From a checkpoint of a small transformer trained on Wikipedia: 156M tokens.
Each number is 200 + 40 x the weight over its row's rms, rounded and kept within 0 to 999. Layers, rows and columns count from 0. The size before them is the row's rms in percent of the matrix's.

# layer 8 attention value, 192x192, rms 0.102, rows 118-160, columns 128-159
099,225,187,151,214,211,214,212,202,190,222,299,169,161,225,198,272,192,187,145,271,183,175,220,165,191,132,157,295,206,183,234,188
086,194,232,153,153,186,193,161,140,225,159,136,253,205,178,229,175,161,191,202,236,242,229,237,178,202,147,215,131,177,203,147,163
091,216,159,227,217,182,214,232,149,233,163,191,247,192,155,255,118,225,168,254,164,165,280,191,212,241,189,218,156,177,210,161,197
097,214,188,260,225,186,273,194,185,191,231,259,261,206,208,173,161,236,309,205,164,196,242,235,182,212,181,176,251,226,213,217,168
100,214,123,157,190,150,291,181,249,228,174,263,172,164,194,142,210,80,153,215,240,175,244,161,212,241,248,170,172,186,241,150,182
097,236,123,176,203,170,230,258,174,207,170,209,166,204,229,192,202,276,211,210,306,169,196,149,172,337,223,242,216,118,207,200,174
104,256,153,190,197,209,58,160,222,227,246,209,209,187,178,186,216,177,249,173,210,208,171,137,197,174,156,228,188,193,219,188,265
098,200,134,188,114,226,192,192,203,265,215,152,158,227,195,182,163,192,246,221,199,137,95,181,232,267,239,159,132,215,301,167,296
099,261,165,187,197,227,166,267,240,231,255,238,203,176,230,180,141,125,148,226,152,245,210,247,172,205,212,167,156,277,149,199,144
104,195,165,239,249,268,214,296,220,180,227,238,268,215,221,152,159,272,182,198,210,196,159,240,230,253,175,253,271,210,174,221,229
107,206,190,231,192,221,165,95,189,232,256,212,260,217,217,129,196,190,230,195,265,157,236,160,156,152,171,234,220,203,192,267,134
103,234,232,163,257,197,220,250,250,135,226,137,180,233,159,148,188,182,139,209,195,182,211,273,195,199,154,238,178,187,142,228,161
094,183,181,245,268,190,179,191,185,228,188,234,218,224,260,181,262,176,186,200,164,325,251,162,211,190,224,124,119,214,141,228,254
104,236,256,146,190,287,210,259,202,268,209,194,229,202,248,173,223,162,211,115,198,186,252,120,209,188,189,133,150,237,184,211,163
105,152,194,204,235,222,148,204,226,246,243,164,169,147,198,240,216,256,140,222,166,169,197,152,229,189,232,174,289,138,188,246,142
097,207,188,182,169,219,237,176,211,222,143,209,216,199,191,266,205,184,157,173,164,254,120,159,205,186,290,191,264,182,141,73,256
096,164,174,258,152,201,190,173,279,193,215,228,267,262,218,208,198,184,269,184,178,146,151,196,162,274,152,187,226,170,190,236,203
098,215,175,177,206,239,179,196,194,155,244,187,147,190,194,232,219,179,261,240,196,176,215,174,233,181,143,112,240,214,188,164,191
096,205,128,198,188,152,197,169,207,279,237,294,194,202,246,156,285,228,120,171,213,151,217,188,193,186,174,167,261,253,187,289,197
105,150,250,194,208,187,163,171,206,173,203,237,197,189,187,193,270,162,162,227,237,205,242,146,198,178,264,270,303,242,169,201,157
099,214,115,164,247,314,171,170,186,199,223,164,148,179,248,163,187,232,189,244,207,165,189,248,218,215,245,213,186,171,249,134,224
105,135,194,200,206,187,205,129,227,208,168,224,160,265,160,216,241,171,141,220,179,221,177,265,209,197,206,185,246,231,274,153,217
108,313,158,247,250,82,247,243,212,190,255,175,252,204,236,203,192,153,159,102,179,187,222,199,209,220,208,217,155,272,219,155,186
118,184,164,156,198,199,224,235,238,228,244,227,202,141,218,147,181,146,201,222,212,177,200,139,266,211,279,211,251,161,244,214,214
099,193,196,200,228,233,138,215,121,105,180,203,182,169,140,178,214,199,137,226,234,212,201,225,176,107,251,160,245,139,163,220,113
094,299,189,232,138,211,182,213,250,138,210,147,195,109,212,194,201,224,212,199,208,193,238,181,241,135,207,244,167,219,252,150,263
089,226,233,237,200,299,248,187,219,197,249,174,168,145,162,209,163,138,204,148,203,219,242,284,205,214,150,157,220,201,163,234,112
096,147,221,245,144,205,206,164,273,281,182,198,170,190,198,200,188,165,209,212,180,112,151,140,231,177,226,228,196,290,208,138,200
092,244,208,223,226,269,127,206,188,209,185,193,180,239,183,157,156,223,245,163,203,259,132,284,269,229,192,211,266,214,162,226,210
100,319,166,130,189,130,217,233,221,200,220,184,259,207,212,181,243,248,242,228,215,244,179,158,233,246,112,245,181,177,119,179,227
112,233,97,132,188,172,196,217,206,114,135,188,187,203,87,155,244,239,214,206,225,201,229,232,180,124,113,204,206,142,184,244,254
095,232,171,183,223,154,107,194,165,63,210,234,160,156,178,249,196,221,214,251,224,201,247,141,141,262,239,259,234,166,158,255,182
091,200,265,282,138,163,184,183,141,179,208,163,150,185,132,151,259,186,200,123,182,199,202,190,111,156,195,226,133,292,221,196,169
097,219,193,128,229,257,244,184,149,291,213,269,205,226,148,148,263,209,174,179,184,190,179,161,168,187,228,207,207,198,185,175,167
101,295,177,234,189,275,206,247,329,214,147,186,170,146,183,192,177,179,214,147,238,198,186,192,196,212,241,171,201,165,258,161,136
093,174,157,144,207,223,217,181,216,252,192,241,232,190,176,209,214,198,157,154,143,153,216,215,204,213,204,132,181,162,198,144,126
112,138,183,215,260,193,211,195,237,270,222,167,254,194,260,182,243,212,179,187,252,239,252,150,209,225,201,268,191,210,198,187,157
095,174,236,271,220,172,235,179,256,140,211,179,225,136,182,245,214,203,249,209,127,212,207,179,212,184,212,238,189,217,167,206,113
095,160,129,175,210,229,175,128,233,154,237,261,233,159,275,265,287,140,209,216,206,189,154,290,165,187,251,264,157,298,214,228,143
106,202,232,209,157,159,223,186,232,182,167,147,244,325,156,259,166,259,191,180,172,210,211,202,140,251,176,221,171,194,201,223,241
104,202,159,199,142,150,175,194,112,172,158,238,183,198,164,179,148,164,183,169,233,144,137,206,204,173,132,197,239,205,183,176,183
105,220,149,201,175,260,181,175,205,202,197,199,221,176,177,201,156,229,177,195,200,157,179,210,183,222,191,177,173,125,211,186,221
085,286,134,205,79,172,218,210,252,230,171,241,193,222,208,180,133,211,214,186,159,169,232,184,178,196,170,185,215,130,250,203,204
# layer 8 attention output (transposed), 192x192, rms 0.0888, rows 118-160, columns 128-159
099,125,184,224,185,260,177,214,143,214,185,180,184,158,226,131,206,212,151,203,164,249,193,164,268,208,180,272,139,201,234,193,226
090,160,136,166,223,118,162,172,124,166,240,159,265,168,214,185,200,208,227,122,160,206,117,222,208,204,189,215,254,232,214,196,195
097,205,212,236,169,193,184,218,277,231,217,186,213,275,126,251,233,215,158,235,198,264,214,178,179,160,212,158,249,153,184,257,179
096,212,183,226,206,249,197,89,207,198,234,171,188,233,150,211,201,241,233,193,191,177,234,185,237,225,300,177,218,163,213,174,180
091,188,257,209,228,247,179,259,182,149,160,166,185,203,217,211,126,162,103,155,139,197,189,259,196,168,143,169,175,241,157,228,237
091,206,179,236,209,171,222,197,199,245,251,183,203,174,116,196,201,301,144,177,179,199,230,221,204,208,115,159,179,241,246,245,175
099,230,256,263,192,244,243,280,180,190,261,130,264,180,170,100,241,194,176,146,213,236,140,198,171,195,120,222,249,210,174,233,202
102,225,175,241,188,167,219,228,194,173,232,245,133,211,192,162,204,209,149,163,165,221,233,202,165,202,270,252,183,166,194,273,244
098,156,153,157,260,160,149,215,202,238,157,167,242,240,182,205,174,273,266,212,199,229,130,217,233,200,209,201,170,240,205,202,246
102,194,188,197,210,218,238,157,172,231,119,219,215,219,205,157,249,198,193,311,229,175,155,170,234,285,258,164,154,163,232,152,201
107,312,227,229,145,221,228,171,183,183,143,213,174,202,144,180,217,173,200,217,223,223,208,176,216,180,233,139,281,234,186,140,171
112,192,197,203,262,159,201,177,176,233,166,238,208,157,256,214,190,252,171,210,113,191,167,149,178,159,257,230,219,233,190,223,155
098,260,206,224,134,179,163,167,215,241,269,270,207,223,167,220,176,246,160,198,228,141,206,258,206,181,169,168,205,265,188,202,174
100,195,180,254,203,157,192,174,176,224,225,178,250,158,160,160,254,202,230,271,172,227,205,150,223,162,178,239,155,236,208,147,160
100,196,199,120,268,228,196,187,201,175,135,246,234,205,205,200,228,186,202,100,168,255,227,230,231,182,176,280,145,249,190,140,235
105,198,243,184,232,221,165,232,184,233,205,175,218,220,169,134,216,185,230,168,242,230,188,209,205,210,114,273,134,227,251,163,185
103,184,217,194,182,177,236,134,189,155,105,209,201,215,171,100,150,238,184,233,222,219,206,244,190,197,265,211,253,192,159,166,196
096,232,264,273,204,150,291,157,144,215,197,249,215,146,248,197,199,201,210,184,253,141,172,221,266,190,179,223,184,154,211,214,238
100,212,177,235,187,178,192,206,180,201,173,248,243,249,110,221,209,241,266,223,207,166,209,165,193,194,137,227,130,146,171,130,197
103,167,161,209,161,227,217,234,213,259,264,161,193,228,168,153,250,174,154,202,198,220,228,167,168,244,183,205,166,110,180,164,198
101,134,278,179,234,176,179,201,219,241,153,141,219,236,248,280,173,181,170,194,190,244,185,195,232,213,191,179,248,224,175,182,200
106,207,307,204,170,228,284,198,231,146,158,132,196,213,165,203,213,235,181,157,199,200,229,146,170,218,242,270,177,206,151,197,195
107,165,181,190,209,254,201,212,207,157,210,210,243,255,141,174,238,198,203,217,197,131,174,206,144,154,195,123,239,197,196,220,195
115,211,246,188,196,262,130,211,195,200,201,287,242,301,232,206,183,171,337,147,197,224,212,199,267,200,163,233,136,189,188,176,228
097,189,171,209,263,167,146,182,170,223,221,192,221,181,187,249,218,177,149,215,198,202,231,241,201,240,230,193,199,237,202,170,192
102,140,215,164,227,197,165,195,229,249,181,188,236,184,163,154,148,122,221,197,245,209,240,216,229,133,88,130,185,239,210,234,213
095,190,201,287,280,182,229,192,199,203,172,258,175,200,203,159,235,271,189,235,196,261,211,191,188,169,219,229,221,162,187,189,238
097,221,244,93,207,259,216,248,194,175,202,270,212,169,166,227,257,214,206,175,195,193,205,238,152,200,194,187,293,168,109,131,144
095,168,140,137,244,204,197,145,182,160,166,193,144,155,205,215,216,170,229,257,241,196,136,174,243,255,168,283,202,182,135,216,193
105,174,203,171,170,184,218,154,195,192,234,211,167,194,180,231,164,214,155,204,201,157,185,176,194,181,220,232,188,152,204,220,219
112,183,228,218,209,131,235,199,191,210,175,196,249,203,232,221,188,77,210,206,248,243,252,222,216,223,221,187,189,218,229,216,120
106,234,191,181,202,231,224,197,247,190,177,230,243,196,200,280,142,252,97,146,129,119,179,276,262,171,262,171,212,250,225,196,180
097,218,120,209,159,241,189,164,227,188,164,228,174,229,145,235,248,154,201,285,256,207,202,227,142,217,189,164,235,156,195,272,222
096,216,221,209,200,164,237,171,194,230,120,222,205,184,214,142,181,208,215,248,193,228,274,153,223,188,126,206,134,173,175,192,209
109,103,315,197,204,212,247,227,185,171,218,173,171,210,200,182,200,199,109,256,208,274,133,185,128,193,149,134,164,222,187,204,214
104,169,195,257,180,133,230,231,272,160,214,149,273,170,152,216,255,253,234,249,201,208,257,220,177,194,271,241,232,202,188,241,221
107,134,195,183,207,304,187,210,197,222,171,207,201,188,228,243,254,197,165,212,154,182,292,189,221,186,249,76,220,200,202,183,253
101,158,159,211,234,237,154,218,230,193,109,289,141,241,159,177,218,209,130,255,173,230,165,236,111,290,213,170,146,170,220,225,216
095,148,209,211,245,214,224,282,130,223,92,260,215,245,175,167,177,238,162,206,240,188,196,193,196,269,129,157,180,133,187,159,267
103,176,242,258,215,142,108,228,168,173,255,281,160,159,246,215,202,148,214,218,213,271,217,217,178,145,243,179,168,184,222,223,145
107,222,192,207,124,192,250,203,160,196,225,213,186,178,257,227,258,206,191,207,188,242,200,166,112,205,228,123,193,223,211,178,225
107,218,179,152,237,198,200,189,124,119,125,218,210,162,210,290,161,201,177,277,211,216,187,191,268,238,229,245,216,220,263,259,150
087,189,194,215,224,221,169,160,205,192,171,172,234,186,230,172,197,185,192,210,247,210,250,166,171,106,182,151,231,224,190,159,202
# layer 8 attention query, 192x192, rms 0.107, rows 128-191, columns 128-159
092,239,180,288,156,51,170,191,232,192,148,242,209,239,274,192,141,260,199,196,246,143,204,156,191,233,203,206,154,179,240,170,194
085,185,235,148,244,261,135,198,235,191,147,210,227,252,138,284,136,175,286,144,165,263,162,228,204,201,193,173,242,244,223,213,161
107,211,156,223,281,192,156,177,175,169,195,210,179,205,282,184,322,204,167,214,197,182,265,227,166,219,152,186,153,229,165,176,187
093,228,231,120,138,171,224,226,224,236,225,160,196,201,247,131,115,211,201,191,242,160,118,179,235,220,189,224,166,190,230,168,275
086,225,172,169,305,248,183,176,202,212,182,168,208,174,196,172,215,204,261,226,246,291,190,233,201,258,144,209,200,178,130,207,145
096,147,248,183,157,231,226,208,172,231,170,199,169,173,154,211,155,219,178,163,133,167,185,176,118,281,192,275,184,195,216,233,217
091,292,171,240,256,203,212,138,218,249,251,151,226,173,180,211,278,167,237,174,260,168,208,216,245,228,200,231,166,258,228,203,182
091,221,197,253,226,200,228,206,116,190,212,165,120,194,153,187,165,171,157,171,260,180,199,113,110,220,135,135,140,201,193,217,190
084,145,206,134,157,196,178,220,196,199,206,252,211,194,234,139,249,243,218,162,147,223,240,166,201,228,167,150,119,199,173,193,231
091,200,185,100,120,273,191,173,177,195,218,236,153,247,208,229,185,179,202,177,204,182,253,172,151,168,279,201,251,193,229,144,249
097,240,130,160,119,202,174,231,203,199,203,170,191,195,188,225,199,223,203,153,123,218,192,202,255,155,229,128,304,164,197,182,245
092,189,233,148,138,177,195,193,223,218,239,108,245,235,186,221,172,177,246,179,202,223,167,208,239,116,233,183,174,242,175,237,277
084,195,174,194,198,196,235,232,177,199,218,229,215,191,266,158,80,210,186,207,149,164,214,257,116,224,255,161,182,186,179,174,222
088,180,194,120,227,220,205,225,208,181,236,225,149,174,280,196,202,193,201,234,166,286,243,217,255,146,182,223,217,227,208,237,200
086,282,196,195,243,100,229,250,190,268,272,194,169,174,236,163,234,212,245,224,208,158,209,163,218,215,159,240,203,177,228,155,149
094,174,217,223,178,197,228,212,240,239,98,190,250,188,181,169,202,173,222,162,314,191,186,168,296,162,150,232,212,102,231,218,210
089,201,144,281,141,178,282,168,254,143,224,243,174,198,174,129,168,138,200,204,234,196,199,220,146,192,223,175,225,227,153,232,158
086,215,244,196,262,193,177,145,201,219,240,189,157,149,155,156,244,196,277,108,199,271,135,221,247,189,166,193,175,119,223,176,114
086,180,232,183,211,183,116,190,157,278,146,238,213,227,163,174,197,148,266,208,266,222,234,157,172,233,213,242,239,217,178,113,169
093,175,189,99,211,218,219,257,258,162,129,243,211,217,200,221,202,192,252,230,229,252,174,206,208,238,181,160,252,169,173,157,210
083,214,158,216,124,197,173,212,197,212,222,166,197,194,185,200,218,228,215,232,219,182,224,158,242,183,233,285,187,107,225,213,226
094,210,199,159,205,187,163,146,255,246,200,198,181,162,225,223,203,165,164,180,221,183,199,192,124,209,242,139,234,212,223,221,199
090,143,224,175,236,92,224,239,144,229,191,217,246,221,205,241,220,212,205,232,192,290,230,188,152,189,192,268,204,232,232,235,125
095,246,182,194,232,200,195,218,262,234,276,187,190,152,201,146,135,131,242,189,252,142,215,182,226,84,199,182,211,217,203,128,193
102,181,193,228,239,102,176,203,181,181,269,261,186,155,237,246,252,180,187,187,212,177,233,168,177,209,256,232,186,139,155,203,139
092,146,184,223,189,242,222,109,128,202,253,228,179,108,236,198,175,200,158,201,219,157,224,181,181,196,176,146,247,202,157,123,240
089,155,218,145,168,161,245,130,202,151,121,222,236,210,166,156,234,222,185,150,198,186,151,212,310,197,214,258,138,148,258,226,217
093,235,155,267,270,178,211,206,168,205,245,195,200,200,202,231,219,196,170,238,176,258,240,153,169,261,212,213,240,209,137,217,191
092,253,174,228,175,214,202,195,195,134,202,174,170,316,186,153,205,191,255,200,237,154,208,195,278,266,198,165,190,147,288,173,222
093,176,197,221,84,167,173,148,198,115,152,255,128,184,164,177,232,247,222,191,197,209,259,197,239,192,201,237,196,196,208,246,282
087,176,238,266,144,256,162,123,160,129,254,132,169,248,203,172,188,196,177,155,200,188,178,192,209,206,225,150,209,213,166,255,263
088,238,218,187,170,244,252,152,366,220,205,169,172,229,169,168,185,155,228,172,291,218,181,187,168,193,176,194,250,128,191,114,215
093,248,76,202,201,160,193,156,210,151,261,199,218,271,145,255,216,230,205,238,255,163,208,256,204,179,249,168,267,222,189,179,181
090,226,219,291,211,207,250,248,148,263,210,238,224,149,240,183,217,126,204,216,224,216,201,157,161,194,196,200,158,163,196,284,152
090,216,164,138,260,177,206,174,238,212,183,248,235,221,197,237,142,222,253,214,163,151,208,225,259,174,287,197,254,198,216,140,212
092,124,195,191,250,239,243,272,142,199,200,188,185,211,210,199,284,167,168,189,105,310,186,225,188,181,172,219,243,174,200,236,154
087,192,240,177,222,209,201,237,218,168,177,280,241,210,148,204,265,159,177,239,235,198,174,160,172,204,178,228,213,187,151,220,206
096,195,134,160,191,270,219,155,158,180,116,205,221,198,191,245,184,187,178,201,155,233,138,245,136,299,155,116,287,187,207,262,259
090,179,138,173,238,211,184,234,134,231,176,178,209,138,199,164,166,212,216,247,225,174,231,236,191,158,226,209,208,238,162,154,129
101,196,193,150,151,156,215,163,223,217,180,136,238,162,151,150,133,226,224,206,262,171,163,164,234,232,263,253,206,218,205,273,180
084,173,173,248,198,226,168,158,192,235,237,239,187,180,242,284,239,284,228,259,146,154,212,263,158,145,149,144,171,163,163,238,153
086,167,232,186,213,170,161,181,199,180,165,139,213,208,203,176,147,235,196,271,162,215,177,211,217,152,145,218,244,118,172,257,187
097,177,204,212,163,295,216,204,169,160,228,211,203,194,243,137,256,237,196,222,272,177,197,128,208,134,182,242,201,161,228,178,244
092,192,247,125,220,230,243,232,169,198,173,155,189,221,216,278,268,284,241,162,208,189,170,203,177,220,170,151,250,233,195,236,227
101,125,197,164,150,134,201,207,164,237,225,211,255,230,264,168,220,252,222,196,180,228,265,169,249,200,269,261,235,119,218,223,251
102,139,233,125,173,245,188,199,267,152,197,138,268,233,183,241,212,173,199,187,182,261,215,227,206,206,216,228,189,172,198,298,196
098,201,191,217,208,201,231,275,271,232,173,234,210,211,268,309,156,226,211,204,269,172,240,156,210,225,264,173,235,194,182,156,158
089,199,193,195,226,118,193,121,192,204,225,204,197,171,231,197,201,165,208,180,174,210,181,174,247,212,163,225,164,108,245,223,164
108,198,192,180,174,233,214,262,276,214,151,256,219,206,182,207,96,239,160,181,179,208,209,187,238,203,208,235,154,175,164,197,283
094,101,220,183,273,185,224,226,217,260,201,230,195,218,273,185,198,216,249,232,223,222,222,187,215,162,189,247,155,279,189,177,265
103,172,198,264,199,148,174,150,159,232,256,168,179,180,153,185,269,171,221,229,177,141,200,189,236,274,238,203,196,167,128,193,211
084,254,201,159,223,234,212,155,170,201,184,175,272,203,223,279,197,165,242,231,215,126,163,193,270,228,192,258,158,229,127,247,155
085,139,236,183,246,220,151,214,227,172,230,198,209,276,188,268,180,214,224,137,196,193,189,245,254,252,211,152,153,153,174,185,166
082,232,257,249,216,170,221,215,109,219,152,230,172,147,183,177,229,268,133,300,194,221,291,135,143,225,169,171,222,132,206,241,171
098,220,172,223,284,143,184,186,129,146,190,243,188,202,171,240,306,246,242,218,165,101,235,193,164,161,227,165,208,193,272,139,139
098,265,238,218,90,180,213,262,176,238,228,160,198,90,171,172,232,196,185,200,246,220,189,223,231,178,159,175,170,261,120,197,172
092,216,247,87,211,216,124,226,188,200,175,193,167,236,239,193,158,227,199,154,174,198,232,184,161,154,168,235,213,188,179,193,221
085,114,168,144,220,213,257,144,145,202,184,197,221,164,290,253,255,164,286,177,244,239,249,203,168,158,247,259,276,183,188,247,119
097,260,207,178,294,213,92,197,156,204,238,180,179,219,268,279,270,237,130,242,184,210,180,197,235,154,154,170,163,157,209,179,160
084,246,226,216,269,124,146,204,253,198,236,221,206,193,191,251,192,147,196,250,212,125,159,219,174,189,213,192,201,238,252,257,226
098,238,266,174,191,286,232,230,170,172,151,200,222,207,208,227,156,174,168,219,170,184,218,175,251,131,192,246,233,195,205,224,194
101,277,87,221,313,143,200,254,155,159,255,220,179,233,256,223,188,190,200,199,139,163,165,243,244,198,220,129,230,224,196,160,137
097,158,135,243,209,115,171,195,247,230,233,177,193,206,189,233,258,236,273,235,223,226,80,272,238,162,215,215,188,195,200,175,146
103,173,226,93,156,191,222,244,262,213,141,226,217,213,187,170,186,188,183,171,169,227,207,241,269,171,168,219,210,208,198,185,276
# layer 8 attention key, 192x192, rms 0.108, rows 128-191, columns 128-159
086,248,307,129,237,212,154,176,260,175,228,229,208,206,210,149,226,131,231,187,150,241,148,176,204,176,237,243,227,167,190,146,114
088,167,250,212,192,196,224,232,276,171,158,199,179,272,162,216,196,240,192,197,233,51,195,194,162,210,219,247,186,212,176,123,186
088,225,161,178,158,287,223,232,201,160,192,127,214,189,164,207,246,260,239,114,162,162,230,160,218,235,234,175,230,193,205,200,237
082,165,205,166,192,242,139,165,167,159,158,180,179,155,262,226,194,88,185,262,216,186,200,175,162,194,208,178,278,138,264,275,192
084,180,201,128,215,204,181,239,227,239,222,149,215,151,212,216,152,138,229,157,180,281,166,133,207,142,210,158,173,246,223,143,236
090,163,162,236,225,170,272,222,140,219,215,140,200,217,213,211,222,232,182,201,221,217,126,171,217,253,221,171,261,198,235,222,199
086,174,257,222,132,217,167,235,193,233,168,146,189,147,224,276,194,144,139,179,154,216,137,214,227,143,202,174,196,185,271,204,132
090,162,207,192,276,239,227,204,213,192,208,206,162,180,160,197,169,174,209,187,237,225,278,132,241,110,145,149,180,162,200,245,166
082,253,243,278,196,192,163,155,184,271,188,236,273,128,248,165,162,177,206,225,208,245,212,180,208,186,200,176,230,188,178,131,217
094,277,198,166,112,190,303,169,175,156,221,181,108,178,200,167,248,142,222,125,288,167,166,155,178,168,231,121,240,265,176,229,250
090,140,214,179,185,245,154,249,182,227,197,224,245,199,177,222,265,211,212,284,209,169,264,178,109,173,165,170,250,228,151,149,222
086,180,216,189,182,207,186,154,199,183,159,273,155,203,176,167,185,161,240,216,241,178,199,268,291,82,160,126,174,199,159,203,210
088,136,215,278,162,178,210,220,287,193,148,165,263,199,141,182,197,160,264,222,236,269,187,209,116,212,215,198,216,197,117,183,193
086,221,218,174,223,181,180,123,161,132,240,184,239,236,194,288,222,265,217,136,181,261,187,210,223,205,165,254,191,246,175,116,239
091,155,284,203,236,225,174,200,177,207,152,223,159,218,238,112,149,232,178,199,299,249,178,159,151,191,177,169,170,233,181,174,234
093,188,295,150,270,161,187,214,194,236,214,216,254,232,219,167,148,195,200,240,218,187,253,194,227,188,200,258,192,195,175,216,181
092,130,219,215,177,185,163,243,210,260,210,210,161,170,273,163,164,141,178,180,159,253,233,190,215,185,159,189,246,185,221,266,187
086,255,239,163,187,198,201,223,194,242,206,261,204,147,178,247,141,147,259,215,249,160,198,263,270,135,221,186,165,236,212,227,237
087,203,220,134,151,170,244,228,161,135,204,138,174,167,193,196,186,203,295,221,223,183,158,292,248,119,227,297,153,218,242,200,262
090,215,185,204,261,217,198,225,211,181,213,243,120,248,244,208,166,175,232,170,261,262,194,238,196,292,177,245,191,130,155,107,173
082,205,258,123,221,196,165,205,187,236,184,236,235,164,165,215,199,189,169,271,227,106,169,208,246,223,202,223,189,187,168,209,152
094,221,228,180,221,258,243,220,189,207,127,165,221,192,247,213,235,205,200,212,238,178,217,206,149,172,142,241,166,219,211,190,198
089,173,199,137,250,192,176,136,181,184,162,193,178,268,187,221,180,198,249,141,236,202,209,224,171,267,168,181,186,153,241,271,203
083,240,227,183,124,183,192,135,177,258,167,227,227,175,179,248,174,158,236,190,189,215,221,208,222,103,144,251,180,142,220,130,126
090,194,228,171,237,189,225,179,185,154,228,146,180,265,170,209,215,185,284,209,194,123,182,191,196,186,194,294,237,226,209,192,208
087,158,223,227,195,237,185,173,191,183,239,222,279,153,221,146,238,228,260,235,196,240,221,169,217,244,175,121,179,189,208,210,262
082,226,162,157,228,165,203,175,179,194,161,200,239,148,186,208,173,211,120,157,103,221,155,207,144,244,160,222,209,153,192,138,231
093,179,99,193,198,200,145,239,156,235,277,156,183,175,274,62,234,268,168,221,250,236,206,166,192,250,190,231,161,217,225,188,203
091,264,184,186,250,230,196,210,221,161,158,210,142,206,220,244,174,254,237,116,247,147,173,75,256,239,202,293,237,182,163,223,188
089,146,195,210,254,180,202,217,163,163,245,222,232,186,182,235,172,209,139,190,200,233,240,233,187,227,155,208,237,222,179,168,245
084,217,238,279,117,124,204,249,192,237,141,182,210,215,184,147,200,282,195,241,299,191,202,217,158,197,148,130,165,157,197,221,210
090,219,215,222,140,260,226,179,218,242,215,198,190,218,103,201,306,180,158,241,150,145,251,181,249,136,148,239,187,152,202,177,207
088,180,177,164,182,220,216,155,171,172,199,178,156,265,250,176,227,165,244,190,232,193,230,181,157,144,241,167,200,115,187,239,191
088,186,171,246,167,195,158,225,221,250,227,225,195,182,227,208,182,203,199,229,210,206,227,176,221,281,174,228,207,267,281,227,227
090,222,243,215,225,166,171,201,238,118,250,176,190,199,204,244,124,235,220,129,164,189,196,245,233,189,242,211,206,197,202,138,131
087,193,203,201,227,165,209,221,144,162,217,284,259,220,255,175,165,159,163,291,103,217,127,217,190,238,193,89,214,193,197,136,285
090,240,200,258,219,174,221,177,225,161,197,177,240,207,156,217,278,193,190,213,171,217,138,189,258,174,228,223,177,204,175,196,141
086,180,228,169,197,300,222,234,232,227,263,138,171,204,294,210,280,190,193,192,196,296,179,234,172,194,190,159,200,204,234,223,199
085,167,192,156,153,191,265,122,204,205,253,235,254,177,213,199,245,172,246,266,210,189,235,238,132,213,194,179,220,205,188,174,172
098,221,176,217,161,192,158,166,200,223,186,138,195,201,211,218,166,248,196,194,197,212,187,169,248,281,187,228,199,136,287,247,173
087,253,212,206,182,211,197,178,196,214,203,161,206,230,271,150,206,204,202,138,177,194,194,243,171,151,115,238,244,209,326,225,174
084,254,189,181,143,110,171,265,204,196,127,218,218,259,175,135,219,201,181,282,219,273,234,294,193,199,268,195,220,202,157,233,223
086,112,178,159,191,194,154,215,211,224,197,195,217,238,129,289,164,211,171,169,160,216,145,176,203,196,160,203,172,176,205,196,190
093,193,144,187,233,162,133,258,262,184,134,141,181,209,229,193,193,223,198,189,98,216,216,225,187,203,197,133,220,209,258,179,262
092,295,275,199,212,204,159,197,212,143,241,150,205,227,219,199,190,226,233,144,206,219,186,187,194,199,167,269,103,166,253,244,108
095,155,213,194,132,203,210,171,184,165,176,298,204,275,167,228,107,171,158,218,250,195,157,234,141,212,212,232,194,161,201,297,147
094,140,241,210,226,246,165,229,231,138,170,172,233,171,196,182,187,162,256,126,288,157,262,299,161,106,130,280,237,235,211,262,194
087,241,217,102,188,231,147,211,164,191,194,227,240,210,188,197,116,210,198,225,223,160,262,177,244,145,82,181,215,183,207,191,221
093,132,138,145,204,192,173,129,245,241,186,241,245,194,189,173,194,237,271,183,130,232,195,229,253,244,224,256,222,168,238,217,173
085,174,289,192,234,115,241,246,193,258,169,200,252,166,196,153,269,232,269,182,168,281,179,179,193,246,212,264,209,211,220,201,195
084,226,224,218,175,234,170,194,164,177,211,160,204,190,218,205,263,209,182,122,220,197,228,201,215,116,210,195,253,257,199,267,190
084,171,225,230,183,245,199,188,273,192,209,302,190,268,210,235,84,231,233,197,236,188,204,194,181,182,252,203,222,183,162,178,228
081,253,154,147,190,184,222,265,182,115,184,252,201,266,147,140,225,149,225,176,233,219,128,209,232,158,257,226,215,214,198,158,191
084,176,168,220,229,176,244,214,139,184,218,176,213,163,165,217,229,156,136,220,194,150,189,196,236,251,274,201,224,184,210,287,300
090,232,196,143,329,199,227,234,217,200,202,247,175,189,217,212,295,147,149,193,209,121,224,244,215,229,204,159,185,158,178,171,187
093,133,208,204,242,185,148,203,239,212,140,235,134,247,217,160,196,182,151,280,207,271,163,190,214,175,160,112,243,263,194,166,245
093,278,205,156,209,224,231,133,222,150,171,190,252,175,214,200,170,202,230,228,210,187,130,204,170,196,215,194,215,228,173,118,259
083,250,162,167,146,134,164,131,232,167,292,173,229,229,128,198,149,187,193,140,202,219,195,231,149,186,164,248,185,172,240,223,189
088,133,138,169,276,167,167,222,209,190,174,187,174,245,201,234,248,163,205,229,147,208,164,234,205,176,199,179,248,218,197,125,268
082,255,240,241,179,177,216,186,252,246,124,169,154,120,288,264,201,283,239,179,180,173,198,245,263,162,217,225,174,224,209,182,85
092,234,175,214,160,190,189,157,190,169,227,186,218,187,248,238,171,222,203,233,165,164,133,202,226,232,249,148,248,228,193,218,187
090,213,186,265,289,208,221,196,216,180,181,281,179,197,233,203,212,150,255,116,216,207,250,215,137,209,159,200,158,214,146,213,297
090,249,164,179,245,140,229,164,226,149,200,312,163,222,173,236,163,167,255,244,168,165,202,263,200,214,133,207,125,222,171,122,164
095,209,190,236,164,261,161,203,250,259,135,246,254,250,137,242,247,165,243,203,192,235,164,158,198,183,196,261,211,159,178,128,221